{
  "n_layer": 14,
  "n_kv_head": 12,
  "norm": "layernorm",
  "norm_eps": 1e-05,
  "qk_norm": true,
  "init_std_qkv": 0.0239,
  "init_std_down": 0.0,
  "init_mimetic": 0.5,
  "beta1": 0.9,
  "train_tokens": 1491000000
}
Each number is 500 + 50 x the weight over its row's rms, rounded and kept within 0 to 999. Layers, rows and columns count from 0. Numbers have three digits each. The size before them is the row's rms in percent of the matrix's.

# layer 11 attention value, 768x768, rms 0.0358, rows 377-383, columns 0-191
093:571567411421529531574486448494509478472486560484456497495515503429493526519448450469434444540505595589522463586392484481516427431554481414546519372383441426435446495464457458475488513538527470509495441464508419564546465510576494539480437443517455462495488525576425432495590470473638511437479484478510459599475499463491585453442529439515556604492530511525519467502448508554451445466611501415596433497504499455507529449509455401541447515570445537515531379462508400423557483508572495544536404551561512540564511457526532541519464513488590540577527594426439522566523570549506552479
096:542534378644419422482508508405467488460522542501539543513545432504556537554501444524478507499454583481486385466488450543494436525494462450596464477344538529553526498466429584425436511503386567485463517437430527449511490473576496505511608531525552419494586399503534540473433434494568461438542446503590520525494459473555501461495411497521477509449498496433578610475523527475444452484544541564524396445437419490503530460534541547401566483452509563529511436562478467516496505431501452487557551498575459555399524445517467520458467510515564443513522533481553483490504480521504569447
092:452489540417463501437474530557486476471440505421488531487539518563401551584514412491499504484401471482447604538525460534468500495425501609520520543513543496480484521444529484568524452481565511536487452489495570535552435432431529467533416452592563526514483595561505507491488480527381489465520449465505463473492612544521432440590473531400459481472566484437406549489546531499586535500552495543453521479534504492509535421521505401473602496535528466509475601500391424517420490581478567467408355539495491478456497458543535507482557534492409453552376495598419546531428561500454544457
098:531461509423486510462546620480443529441437444455549526583551488504393436447447560507554506494498555500476594523501460446453490437558518523476529564458524605438510628478497526481415475542471475437563525531442590510492440414549401505502557486391447541590444522456580481564568462488491465527564462484466498446507489490565481471528516538459445483557435466476384499462454443482457499475541499484481489541544476521477504368473439514441548442450595528481491538418542590439544457539468509506473434499434493443469471492566507594573570406483435531536455539498520483592444517465526477592
097:507510523491508539499467506520500477534505510517507530528541393584465543522491534489511492415569525456460527432555480483402503467436562481532525485523538460494542477423382586443593534548426487479462511464483455464501602553455462537438544481478458562507581460419438419561472447506603563517457541467484488574523514439458536515573490520551465477502515452555544468450544530508414438549441559432416560518439472473437517519522575435538514583450495462458478533413605499494485426457571503494545572429451516533429487537484497473492542453500497492489597457514579555570443511511521510463
098:408540506588538472535536501468437592513478543509437549639505438506479422544517581463467467471477517528405393493451538503567497417545418433483492441517521565444492477411621569452414461525513461517578557508456429508541505477501481536614503504577465441500635555519487577430450447536584546467434426565448467558505479523527493438411431502469511540489513453553602446574473492593443531409586494410620485472543415456437567477546471471456438526552553552591514467510499483552557526488426470540512468563519423509456546459469436488516526500535510509524555492453456490501516466511542476532
098:512548537524456628543547575414491525540531532555525514489530477536498430410510444500451405506500519486515445576586439477441576501516450481506524503579548560480471583551461489454541496585430421447510554468479560554463501464466475541471576584451469495454553503530592537544451426484594462486489479490539516479463452565535418560511485556479480498463409530433594473424428544493471404619526517427457607493456482569457461544528454533514427442523513477529537518402480586479599471562483502458566490422446513488450486498482610493496537376394609511508552604489572521458468544462539576503
# layer 11 attention output (transposed), 768x768, rms 0.0275, rows 377-383, columns 0-191
092:509488566510455517430508445519417405507504575527475561464459449537441488555515548501418439534544499428500450591590497407493490472503461548451488547540489469385507535518430461410594478504510587541529473503505506551511490599471560500480526575464444501626492562487491484526518504553422536550592605433435503417536406543542542510457502654441481527610460445562465473415528482527519528528442551572416392506531513583510547537473534561523551493511535512515452595463553579575465523415511479541442527601477520479546489516446456548579510469425469476430515496559499506431497474438474469594
096:534426491401534594490455474568522519542546617505493502507524482507413467394486577554553529507529477584463581567483506442503545513548417450458558498585435439570594499526498425463608450493543529499482441494519538530505504553449448573531432454525521497472527527552539480474554578556411606491569536480477476564559479541485509513455514484485471473490481569515467422486512475472581521447453456461554533487606497500415536484506477495615533591586402554508446524527470578434544483506513486462442465491437529427503475508498518484483471461518527556530439477538490572479474560411540455510
091:444458484550407477479507490559479481549451654502550460528579519514459493446504553504496409492541550500493436476531546521542531488562451394457563540521438437411560523388438570474485530540608448443464498507524453551470558502523552569459537531443524492455514539507481548479472365518529400481465513352436505427538555583534583468539486450558568505497481511438489517399493463522559495448475485603474490460415481456475523515514471598500376490417428471442485422498523583511509501407378452531509539605475500423535523491513444538506523500508551513450642581448463604576614482490473439550
100:444489550480490403566439405518444553528560492509552487453476481507572525616495439427561495508475454567479425433567552559421501579495498477509549493477526471502594507464566532548429474465596556513544485489494428500501578486489579567500520508476507525462497503527525441439479530445621487453511467541532553490513476508540571489434425491481560473532493546434583526468506510560531552492567465577566514382484475438563485588546455481465495570467525496529537447503532493429445572435430489535546432527596443523487508515446495448472449601495581428488542475383465519492622451588501522388
095:472569495457551473457528570464504499490574337514477500538462511544530430493498489546491536583519466462539623471500483544511502457563518574582341592444453489557445476573525439584465492480489528501510455480481527482471492497556507485503425507576501578504490527465506519525471579513446521542546548564480618559417592474466428442495511540509413537426519525448534508611451583406476553464490525409504517507566453558521572502458467506457512574527506523468525475613377457527506431529530526459580478404545533595608514457555502458455475484477548489541449498419463385471380470409464546511
099:605545488468497548400478477484482434507506436488509495430454500443473500565463515608441535525537545488576499512517466436358455505490505451500524564489462516419546532530405373441594476464499509455503489553470518561504568551507515481461570480448472554533501490606435484553491505526380560501468535462503482464579415414460493560495554509502483512546503505466409534401622426516467548482451444561401458486502580498451574463430523543521533500550397438478440564438488549503508531479509493473464528498448505548509452566565548413551514519494474477533465436563534549442476551592562476543
098:556503445384475429523467520456427475559465469454486434538416484571572445578434486472552550538499523463480508439456431480524414488484495547519468562540467514459485501483521536598397490510530518457513490475462565530494451531458568505457409568499438502513521502439475420474491563527477559475497465540538555456567472443577525524488455482453510591612563435457452552572504510470587535404545522526547408540542489499486512512534508531478562461456462518466467520483536415462459461482474550579471490498530476544499455462495440470517458619552453446463445524436463483479473522548459513440
# layer 11 attention query, 768x768, rms 0.0375, rows 384-413, columns 0-191
121:485440465446577478537496570536473487435545578564501439499463532461392497542575540478477519506439492433490491541429550479519584442536491409502512460554591474512525532473501487424521577506520485425463586532498544473539492554521450423414456452559481515451489561472534583527494478456428482582534390618431509479520422499563510495522538538518475482498480358566487504539539470525475604471386497456473479469524471484530439394544514503609437415476493533432513539540515490575533492386466409497507467536513496485557523548503370453496432446496495469567440428521428432590479544526466520453
110:461445366481509562471454550483437530426456541500480473560540468493504556500467457515531442462541514514552469538571445390433446503448477529494510453478462474492332451557482406497386459515435452406457520455523546571490575397414509557506525530526426573467497550562582535506529482437505442490515563478513493513498485509543521434473480541470550459507528490515490500523505585387603548443466529513532465518562418405489516483542544383450398444560525448546502464458488533448541540517592527457523568484529529502428486534452545493607501489542471555585487441348477422406537506574545481492
103:420562496546598540413550489567508494463513520492511466488554548521498534472401518505559526525471453556475461578488396473474477561581515574477569428433410433509434461485498439605482443457506474433466464425486493513449516516477454647420493527496417571496492500499567486466563563503506539477472594433492449578571481562462463512563490464545523551494509580491463566528441573433504526445560528413503439559454465470445575596465539450461423503487586541553458569519504496474434534579532471520580554504529492482388525521523518556614493510531497568494505548480451542484509470585545502489
100:537549457457431417515519402482514514493456513613502480523446526408511502520530503492488525444471567446541534483458548508447498424483447403562571436516509436533548491500523457441493522471515573521461532560470485502508457571465494433560461508613395457534521480484470543508428573487470493488490369662507543516484504519544516496529515513406527423477530405552512464631541555517482513527485503451595503511555466491446458413540481475551533482496562496435451558465514520496510514425511426522480553494469470594516521552430394507514453455540509516519526471459473452602494518469453439447
102:530438555376538487520542531533464509542482559460544479480524499545490428442543488492559470455474458538535430442564507517534547471513515508444496580532532578421465555483511505499514540527501538462522350404451503513451488487541578477538439530492619528481538505430524565528529512494551479514488495430549531528590515478504502481403452564441542484613513528581590456474494452554491489451424467526463432501463558522571563522491574534546520532513507544582480518503560577540543421500549525502487467495491545536522464476543501543408536542423438486436510517456480569442459557396413524514
094:472517514465551431602579498481532538515507530555474524501503476561565545536572506514532498433418574453457500484483502488551548419424433460450511574521573462474475509387492548489406549556598533575522478412421485497452488508465575513664507545574528457427539514471448500469465492511605551444402464493499471555537528481554586464417471467434596452571569430620497428531591518514520452476486449490500476552403546523486396443483527461535529553487457398486444516512465548641498581430528498487469477517477559652523531432502436499503522582544447519541481597441481563467453531532434512454
106:581469522458514511527569542488473526472459552469489501549577432547453392445560505544489451478509505467560434510547454453516574483518524546441417534513520576425487627535520491493526538513524478534434339422546516591465449487556586458527502419496653527513531444468485541505533588516533445439535464360569487498478551492576480477418474491430545468572467529555607446434598430547482486508508465484474493555497526550543474491537503523515603530493524516476526426517613565515555420453529528443417429467514529536534467411518489585424516603428431493500459548516474562507551497421444596499
107:609428539435503477507547552514484519547423594416560491432544483482517448475609548525492439500412475562532419465492507418494470452518478523507461475474468550415504575540534459447436511546530461517519391431545496554465424472552609459474511474459525503463462457465511520542494488502548448477546571373448456517493494574548471451399426522528544534547484540508574448469481438521469500446462489426411441464447448584529567541468506495546527536493458499535515511567583549466563486517555591434411439547525517532449473469483500583403519607460481495520433504456523532481519545439481490563
101:460452468563535437545485560484476526523548488474485496439517454528465499532490629478555518548485474542504487459431469536520432447443523490522498498550561507556544441459496548448503457468493520446538551524391462505567499589399487479465488623563390564465586481443370482357511519533387500561381567587507475529489545448484484524565445508408443596455440580602484534497446597525513557507540516499514521497453529539507489556466440483572446461507513627529505509464499474505391568619540545473521556523482415514497526561503443413651461488594465573492480524482534520513579539555601522539
100:537463482424528470478525543471480511536466532460509394514488474498523616471423557520474463460494513517505468501493482573530472457520499477569563473494541544518483518495409555545584533513462431493482492434538404479530478524516592510501450445485411475474567488536540441419517580462497614460368498484451582546499459521436419562435540522515480576569425558524556630513423487473424502513540462467461435509548503467556545529510559519511458565504508504562516420451494533567441462453445545546545620474472398533432424515481583403597512544446455510471531549492495530534526506413482513414
102:395460460547555579459403557446424516531538446518379444493467429561493495481520538480509497578481567516444546527531508471473537472440530475408592540581530548524435532473458565508607490624453532448590451456608476549513585520443487471474444520455477521523505579457451531485472523490489629501504528481422490427413487408527500535437514547405522457505384491560503456395449512549501576581549515569456504578579552466511422525476476550515484540433504473497505525506452511546527507487487527529571483481444403418438483589531484443571501463372468410510546486536537484566476500492515439483
094:504550532492527524555561475432470477530471438568539460567429514507502490526515441558442433475469518499579537429522474532622539505413576472532491562369473569541462532405460498558558480571540451499498547457450439347447460486475499516580528485505514537569528597507613513516503463542546564537538484503508543414580610507514519519495514482448421530520490457486551542488533533499476483534537575459524503528438490548496485440413483568430462556513470479500446495522496517504470668545450560474478562535499508462544492419491495517514526594539499535603560523484573442508519505514510475452
101:492488439594461439440450511567501505449467459424512490427498472557470567641455457524497533509446529562453518532518466415511560476540572579408581523561468470571512462424412524495539517474501517461571533490470490531568543568446558503433647463478508494473527475510452530509547461424525509461456466443531459476453472456462462524502520530519516541598386515450445535561397495367440502538579551532513471428556646495433503516509499532516595507449498459494562449495579472468515494490481530525453555553479559425594518594532490559509480589530568536550489536537507515514552460525558455635
104:487505496518497482459426463508505528504528554400559470485526529446475458547453517543544506525491500520466456425480564439478461562528586540493591475617514575401599556522566440551497538404512549390467519459444564437544438447524454454441518464441492520555449389552545532586528570470550481472472520477510453500534521483501487483418481416566411416451464509458595540478465566533487452494445499397450455491480458491470521493501481559489545523484428466430476497544519486546483473513466551613456461569493448440380467523382558500512440558495546592453494522431479502507490553553523571482
097:573556426476492452480427473518525511537512564438416452503477546438491543493521533513464503531521469598480580512426415547524493513452481485606542439495462513470556555541534440522499469492456400426492517506547475509472425482506455528473485568561473514550475485544476436517504512479471617569537486470479495524424507575540486519484440501476466485492530458448471629518441519562500413418414486359555533478497476562511533536638501456495523560500483529499514552455529469536444572546426449561477458499450544450493440447455392477522480476502563513504484531441460499492543484472562488658
097:529534519538544437440458564591599574569547457587447505504532407531477550454547485536506484530471410461509489542530524564533542438588452409514475496392423496394440639437462503518390489467534475579514469501409485481483483534570334552459515485506580532448459556480532463481562492462516563487494405415500479512570497540404577530515470544489431448474538521493481513534554540465473427472534463524470514505521584452562517544492596456492549404489431475529473505562522498522397525457378502443460447486419462477561493385563488542430478503574547416500488547491548482502534528471403535597
116:463540583506515465534501541547530532566467498506479558458414512486449460527582491481461556503474483487435552467458517625598529473511526449558480538536521466462566536462448555467501540458533494534477533609442484468581453548534514413491491462538530414555498489453436453565438448497499548552557400595464594441480488450474478529488566490508465417553461398495482533548498484576402486584455447506525526499468571515492480501516437528586552483395447496433551475514510423581545480432449511540479473482460436479617555502513448491458437471510504435476565468617470462588471501505489489463
121:531468523479526433578453499470522551529517474569475501475462520480413529563630509449480555543484509427504529549430510521488534376577453422541475500571558457566573491431455590423574543404564505540448543549421466473514430617467535438492519468510474468542448459453484436484458544478427499521527369668430529503553546471508510493499553459444488494466496365478513559595571445515488525457414518522576534529514527520532408421531466539576506511430417468420457482458492492511516522371419442511536509510461501539573515506441399486470417445515493461565517475502454489613477507527483501456
095:522592480491568471557469492509427472538476499585545510553491509540520500516547464459507519476446558449532516469534519510560531448403546421549531472505501447491522524431564447503500503522499543447511528481549508462556449521479495430507458499463485454565456558432494486509437480517420467459519397678512529469537545472502489467576533540466499512405566397569563480551581576525557490466519551546559416605537487520515402437515484497487468450503518534434472468448473445561589470417434522529548433475474476585498484547467418526572532389570532537568543514537490505545549529597448448485
095:582442593408465456535538470465534525663489489522481471497500411485460476476577569578476499514493526520488498491475469593472575438462492532477532548533565565503452541544477484541498512565516507581448468505488479504409469484507546454583466558546629528425472485438435486447467595421507467461500419448514438572550477466446457537395527481501511515593462536526544479418535471591445526525393489521401428462495470561547534462510574659494492542482478467499557518538597539492508427438512547467391450500487491499560521497518443558414440534437487519482437524538516506509513503453457518557
093:405464508521550490454496571563544479503604449442523479432499489574443519510410492528474512498540449580481474500497470513540472526409513539503444478515469521463498446521511472508603464553447519409539487509601534451525622419514494537514560587476553572471535525511495491434594451497597497465567659376454501514442448500474501597537478564540555519521448581458471546381455557491532574506465480552364480460507533550525587560466444548565510410572499502557534474467500495493455545657533528499502525435535445339436490449568525448516485543576494518471460472495525491392520467500518482518
102:543465504477436448559473526404435522543516564340609429411501492456483420538433553533509525499399475591496477468508414462551505521434525563531500504516445532541493457487440479454573533511458551473517490383530507518504506422517576518536519457538528552401612546431502546429557563506501521516560476445519540575470536542492377514491458427539522543457483532490506480498429493491486543498459499442414449494538521539595494481474506485545484475539471506507533545487526581411510469504555550427470483499496500482521565473587488460530525556460471634545473482395540504559534487530539460543
091:451420584496528534444500493537478455477482490498459500433422457526383522554445555530461421525513516532421434566567459360465521517486441524490453488537468510520490543546545492455516499533510482521485402478552477529560509497522452567434609517371616516604445480483511487448548469543592508497558544389550553469454517518459510560489518549494510515494460552426593488417582429541516586537488412575459519495537523474527620563560513574514501475582465560612498487530483545446563505521521518465466461530518515328482521421567533620451472592470411544527402498492468569431511526458482509595
085:503464467478548452564512593571495488429562578416523463538480424512489429526451453489515483537440438446514532470487494456505490483486613466416522662534475502511443566429468549503436520569544478560478365488498517464473540484554537474593464452524492562506552481438550517451493483508457437479475457505460403486478464435521433533482538470508521456551476513527539382525474472465521589507482470488460465477540600522456484444476486533475463434437473558489558459557545599553458567578541532325487465482581584514595485507467487531490471513598456502563483547464476452459553431534498457545
080:468466464468447437533526422527404594465440519542516432527509515491482583461506542507521520544504542431540499578428536474575405574551465417538626450495445512489537480423405501481434421509466451464498511484463546470468545540492422536471558489579464544442491501501511465533540496447456464448475416494556619536441467613484440544479537461576452455529599500412472598580505411508511514491486474494578481542517515413397459506557450478424443579516489504439484576438571444421419524463526439539536549489445502541530569492497519542472450529516437427402458450490478518516583465454548443578
099:550552522553418506440505391473449444410548407585474511519412567574564505463498535526576503487556468494557490503498590462566539509487430434553554500464527441488580520491519476536573562578502494472509546528461458513506483520466448440544480483482484458461402596568566443482408484523616520631584444516510526539523508486498571481452543573474408530486493548494511470380538515521465516490495574593516501539493461502489435557510567522401518512579519392463496508475402424625467520453396475543494540630454451554498521523487571573497420452505486410551522536568547529608499493427472548503
098:460540455475536502503545511462508523539498525451449491475486468467564509519506532485527393489437557522520615432494468567506527465483568439525429556484503538513420610409533495386517479496411462507517477536540472407458418532515488493457515546510441537447540388558501442482449454540468535452474529526446513453561549459481579499545407480431511594542448507510476535424507578463473496480455502553456512435462447496540404536456613479475500602474495533500551456510489440499450537479398541486391532583471500475458578440510534501568544361486560506548544640430528591468623508572477528540
089:534511513454463409493512512462545552513549534472411624493489613591494596549443459513493515495524482463411486476622442540532566505500459436525513515477438523452459509518441501519525520550465451449457504486448443390504496574462451543407585474452534433550440456501460416555497466582521532532454455479577454554537508435449521553529375515552474497424534554584521550458468500461396433542533536471585501553481538458420636462499595610559506471512430497524486479532469523435503584409473532527481455471483454456476480456503484495520478515580507425384565489503527515511465560448479608485
098:433451527510562435492511536530404520532600468538528511482486528524581545563429453559465496458525526490453405482454525421475478484489554580358485586491520522566418487467466395532478498586492567491498553493486532463425501537352483496442510558450527508508518493569502414455430485568516487521402465494433466486442504490416521527421499577495502480488492479468516488500467516527503537424486445482506443508523541464442520637474527564396498504545542572501444506531453494532459464529475517511416460524467382459548442398515486472456537539519490505532617515459512536448536502488489597570
104:516479481537439474511553492503441416496496524542528453514485505563529508455547559540463511401534458502615572437461461521490477521495506480519509498516426456469511523435474455571517454505447464555566501463422514414487525540481461488480541521476571551546549398479454405435473533496486543464410507513508459464505619497502449436472490512547559541433517439466418494496537477509434508512548463463504554453464432554594454554591500595441534500564486555498562565393484553378424555555550435454487604510431513613555497487525538465520556570660493535507509536460539511516461449574494490559
# layer 11 attention key, 768x768, rms 0.0372, rows 384-412, columns 0-191
082:365456471610462557428516479524459476453571447554475485508472523423465498496507425436438554507478504480561489441511514499401431484487558558554627484499482460514548490612523517421635495611517609540578561555523451469601432587493394505576573494500475517522554489589389508546468456513527502567524526517446498398449431546571582461513437488415487469504404514457555439438540507509538476545519465516518542498515529447505475513528479514455480591438512495493488598545503416500481544484491571581453410465446560471508447555475403444525479466417477449526527498494548469493558541483520431456
075:427491486525452518503481510505507538536450565529557449513501462541517528464552450496554518470472452565538564565565393502477460457457574521565456546525511556370447583504531545499507476547547492545512394415463460480518445474479482503482578483521478533469532460505417525506571481504557487448550509568484526512506523580498470497490484537502470538509408493551561482510566526442494452560565525486487563518538507552463508495510454568501555474480498460546529489483499494437639515461600519471520455485537580506568446549551564451515473501469478529493494461451565541499538573486509467557
084:560543556464501500424469502533502473549383540538499558520437425438412543484442522501487512482505476500503552426569456452431378482496483592556486508470488416408516434504463468499571441668497528540491476426543464544493443563496483488589555529476478534513478431511428489561531581470435495544472513543449418541552465541449545569445500462494595531512569556476536502453459515443401456554572428496571508536599600545476442589440538460449511545438496394562465499404506509462416452500542557508435501466577496474559446439618535528522493488474448528483549569548529545466555492520573498518
092:480593498478443425442457517519577464528555352591485521570544531466510508533587513467458563480525577550495548457434615494421430520472456435558495502464408439523605537547516483440547535474522542511531543519484569503499516531444571583508533538509447500496509453465412521575442445547491517526541477426485508523504484516516508466505526499473435402456479487517493570494548561488497445502521517502526507510509570527529545542532506561556477538447470481483456516476494475567533496467451478586473500478525536508480504566568447499479504450519563515573544530442519457553587504433477476519
096:557512545414546483553475545534498496515374632515606445435451481526508541440420486542571443527490484500511378562552433511590519510476499481401563500526511507513378501464561522505451478431434444376509490510520467530426556460494452548499421455507463521509455580477567427451509539449537471484464497523559517520594524498511488567453400459494422598468546512602495476499453538476480533399482521424492490507590411512539476475517534451501439526573571568562471465510499507506506492489541502456564546476366532543555509379463640500574516540501459510456428514460493544455412575443546494438
093:427542486532497532554466545582501507487573546503525550550486422512606541495439528463525563551485478459555414530506452393506509468418501421472517572472472471532502439460544389451394489580450529536542501459441441504428481449434472508551590591583515516464427487499527539503504509502541460524442549484514537550484522469480503467501473591407513473527519385546478435445542531520447440426490540371500459542545480461455500570579448521471407516565495522536504527549547504527363528512564425487471478539492473570400523493540583497531436456501523485520493550528511510517560405548522608543
112:573540480427584519642498502474486538436456619559541455473498409545594465440408504547497482596521507503504511558561459555554528500469473494456420461515512532514461517487433518478438476416451404455439532478526487533415571451512524446554457493456437492505552488490544490434549594482532443482432573533565457494539527561560454614521428506489534560473482516505509423523485499426510530534458497423462512558559415471515462380456421426492470508534530508571479538460558575533473448521523472394524479472437516591529499401483513424414570505536454592488452523541516498494478493477498560522
115:527424528466509516528548545511402487546421478485545435483494410547491466512446527609539408556408455464480531438503410556589465511455435553449470510488508513523414501456536577487458446517481422418492480451547459494462514502521598516487355447559479474478513592503563408432465578483490443497440571424544485503489539578529411560459474471516474629481518566471445494487432479529544581411515519472407426517490354525599522435443507448543464530492536497552489489528522511496438475501502595459542511503421529586506492385442546472495559600475446481480411574458464591465453488458608528467
103:494451568516576511448547636545521477490573426461588558502511523512511540519492528456437523384422443517446580517444528464548516554621487521556463467565560511512525500549531462416531649473597499482545496461472453444599535541550521527435453481581468474487548519444498526453532461565479505602498447413551482441455473476548460460549641455518367571504475518528446525501537583579509626484525517549547489471406400439489476530527363504556486446522557573528506527499508465539436587468456481499575565466472474583482497529467524452469500532558499482493491523496455556454506538610522453444
098:578462469564565533485459512522504508439583482498505466478553479489581511500530547427559478578518551488470451509494482552411492467511543525417548385535461443585512506528472556543506493478535515496520411491531391501528586578497591536451493465493410510494531491562478475494453494495496508449543416513503558529434427508522433463508459449433554448528474507408559522448524496410473456561509487480528523469429454481383440579481476460516423493537483546462579456550498450532424412504547413462564505490503502422468518533466477508492439464523494505500399461445501457506496481396458507548
103:399520568534613577564560516560470463456588488544523491502502403540515511433569490436563577502464521477513472487470476404490491493487466464448462461482550448579508531417505545554466577539556518419586521488567458437579584557512494563424438546534452542441525535494548439415513447472508435550541425473508440519447513532535403562452511484484494604530500526431500426409568342468570568536637589590493420490541504547539443535495486416529519416592548472383481460570492489544462596516500492608529510567537452474547588512599535453563506466454411471519532461524420514538586530440512421493
102:446488623561538517485540464475478563505593529543524517554404543564481517490494505478463455541510512538490591490512534504513477465540498428530557499435524475407545575517415564408518457516395539535546542440501499478365483535514431560544544551587482488478554468599572523522469554486549533436434528506590499468474463490539460502576467556470566509483583456572563491509452417545473468601452507511427613456527488469417553535451516497516557441430459485489546533392443509486530460520435494548517466532396447442514473534514581489605496423488607525485452617539568481457529426524522505441
105:459521464473447438499525494465532472540515495515519558497465473522470462544479503460523503412484459461534586453572484557470559476546508498486541415550480522431450532496455545561467488493573511571486416479459412494570555554548543530492538523605590658535591583460512586443613456529448523431443493433465624572468524509470566452407567537519512554511466520464501454536462493520391486480593554501632388446457519547553474523507514481511556461443577505493439529498573596429480544511590584499491565542485462484500542484519493483554515542554543506464444473470507449442510398560621451524
108:472568526460584560452501435547450509496535530503532523523487399523467524543489525549453523484505524534486494434411559526495402442435535584525400467426516542529474424501465485454525434487616595566513531508438571525464543433488490525486511445485562536492426513586561523618530529452422582477543524503555514517515502479487455481500338488545469520500588483464455407480465525441503469462550449410521470442529423490559558462545479506561556450462517510442502615447427450607429589464539452509525411563429479530524574441365519464476503479530526575543437553461434456493434480624561480443
099:503457523557471504533538520478483515477442478499461460461520558458442507585512438610489464497423499504431430542509482501537488501619467602503613551508513471347478425447417594451545552497460471527451545489524506454416494522509572496451463518507483509466461490427464443490517520456521524508534424445501592442450527470526433448458486551504515515504507558395522530559523507468532511531452474459438574552347469430565508599519474521419531585477424467473571547520533480574567427521458495527554482498548606499537453602492482516535499566467517585556542499528479470506463479490469484454
102:505466552536551515433433541555500548499541550492444508479540504508387487480471521545477588583478459446542509433577463465505453490464508424548595555573451574388449557566511442499533520529416617472521459480497504502517517530457427524477517523480564555538525563494418491438473537532548516552486480453474401550516507551488418481429512633411508533512535515513507492535575516595500438477451470447496459617505496463601522565437529481453417546511383410473550514542531542520519456487605525416459524547482562481520520482522571505519468570462456503526506550588590477475530364408503553486
104:498506487620473510487623562521530475587576406514480487486517497476484456461415521481500505541500473473440527490483537500552531571491442423519495458509505451519516469467487491457518528415559511562529521537507559367627466520497568516484548570536484473485496438466567517531545542458444539570601503441432531471449419485557486467490561562494393420476622445530490586558478498513522509456539481551521459491525440483499549533443475508496496426469495519531508526520453511548584560493480502503641466540530585512534492540487465439486498486539509540541537439480431521445532469589479425458
106:456492490595431523551569545487608501560617365545491561493554505457440560497513514464451585501422502456473550475462491463483461464508486457521464525510476460519552472481501554469590545494588526554560546493494533484616407512505564585490572503530483421501475467446440509552537475510443560491591485438507567541426516487475510388532603467411437428457535510515506578588532462503548525525600427500560467502491525466522514580533480563480516500495486482514489512428469447563504530516494484541514497601554536550500511597444451482438455459488537473591477511515444510539574535561425497505
107:520532540586538492474524539559538460533653433442449528466481489484471509504590495425486590565484457513448579514418478528487466435559523459471559481465488446464539520496515567406575507537564492604568459507520545450656481568505509584451579522483530483459468554401470492567506541543494580523595532477410593526459459464481485414609548531543448432476594502554517496582493499530526496521535547578531446496471560487496537532537481535499526444471465535497518504498537416567575516554489449571512475541541596470492565569458458517498463480538532486575501495542499539524547481510463478490
083:506463536465487520538535482493509442505525552472472447469476546493529478484472592460598523539467544495491378604401412491561607447438475552429482480533459495582441494484525513484389420546441429372449480479468493515431603441481452469425392524564538490515443557570610474408572618446585537531474441495537468568574441409483409554482527437501424579509543515524426500472518515546505497438387478499466435504492444441499595370483523542535442439503495466548488500580497542534574492465549455514481500492439511537488530503397508549570512601504498552501457562486519471454386470517507455445
082:517486612547506482584534466532545471516447568460611487486486472478563566484450542572513456392481473482522571451497399517514573549477378486490490462532555535427441481424451453476549552553456440457513451507586412432511550500506452567554542525543463461478596517506533480529596491468564473425508479566510481458444442497555447573500513516499545526518576508561489536462538576481463605516512496627452526554485493446479467493485414553538517530559519468609612473388479465421500518447518532436565600428469432431506546485480550492504563498511472452359506457524543501422506505478549491522
088:550533539551533437547533465492475540510473546481552443473471466508540541558481454589611447449445495565447537527556361543510528502487485564496459424499553521580395465419486533445542514385450522433470508428500512573507467500517415515411464474540495515519576528502570497421461387494448459451506465594565474519482508482502492586497477452637503618425513524562379542522415531378459486433452556489488482474548466525477399465479493460533500484525515577511533539516469460492496546506523502408556474540444480490557470461487485437542467485565433456526400466446559547499412573575536464502
084:500447500489595536578495465451461514444500509422589555423428456472501479522493559455462527454481488482457510591532397469540529445497476514508471385532467555570400536520531502512492474429475389456538457484540506449541448524489416545546425588405459555509501512513505534539548532400559478452549552531566477517521424466523482592520484445541556515440507481512450496518579525499498541489502550496467469467544553458532510495418444426521498489576469482527476565447477614594490591516497491443539510532541485464450524497399539426495464534554417507477448503446496482456530513514546406540
089:593498595413606537600575512512440522365443505454568524435387453442487572518444495509457444471472530469447517558490433478497529552512571539512357456500523492537458507490447568511455553515512429443497503459515448479434510582578480501442430428501392546469597532544557433449484498382467442473520545633557456448521545440551515593577504471605502530497550520522469506478496455413377566465567572537490485468547486469498435408388436400509481453491486458553497468539404490466486497530540454374543469407478553389549535458430527479543501490465496480453433530492506520438461549479511507505
099:503473409494438438455557510526501472472433392466515440569591478514536418501562492571512516520559554562509497478566441561498495480465512508535570517521535533513491527500417425544504496580560530550509462412496542608430446464503616477533528507451530518474451505527552539502481540483473461436461477328532477430481535453516512469418439557556479442539514542544570507469539453526517481493509438462457501564455590526517528507523549597462518610496510496505513491528577448534505465494539524503484464515477441493448448489579507571483463620430506476469516484438529447427516509427481514518
098:511479531503516583501506449503550436456551478452467479531544571534557419593461508545497523474592466508532479457556607487493489486393518409484622524482489440403521490582403425574512531543511570540551521500434580508500425567500473462568537586487453549455400481523543500471465567561579553550551523506500429472564418504563591429554538544330536529565482523541511390457507542555493474539540444464482537580540442515477513478517572557417484478520482530495447460494503587559432603512510537549400483529527443571417453504504460506556467577518509477480566511568531519565465473481499417480
101:473454472502595560505570495532466512407470463506470527443539519535584429445477510491426549494466463572553538508462482475494513544507491432511498497540571539519563428479510535482551394416516518474497475477524551475531492488529469461538534449588438447452613488582423525506504523539573529524447531468525607564533430540482375504504470522457594537475540581461590485542475479482583446434500528385553597414479397496507435519486469454527481578579437547454561517443459418576568450562472532467527540532501569403518412588490446467383498403479469513519479596485394593489486636536513520453
092:496519483532488562545561515441497532446510473378478543440516451483522554473425378563485592576484463544542523464498540443572540370557485496482516405539530416511567448490441498545457566493539570506501440541487517458474517523523511422452522492471478442576520498519439451567509523536462493534504452393493396483399500450554551488455440476442498573522463564473535507492552556501510477483562472456522581551505403483485538534484537512472563544512385470452575519489490591498477547490548499464561522534550498499575481496495455594566504529605553516498478551529501466599591428485475504490
105:446489553526573450543545516483526502606496466426564576423493403438532393496545526435495488561561508560500446457521552496521496478487449503483473549534517551503432605572543458401516466621453479530452515404554445445390427574485516501550519597564535533523461525512464526583486513486651516512574592449466588476451403398486520479561521469570528425511556476514500490537463425543535544552518427453437433438479488446509526582526511463444579448573426525470435529562517543539453525526508511548463439590568533494511593488487529513587548500533500543374562481547430602543524481494603564488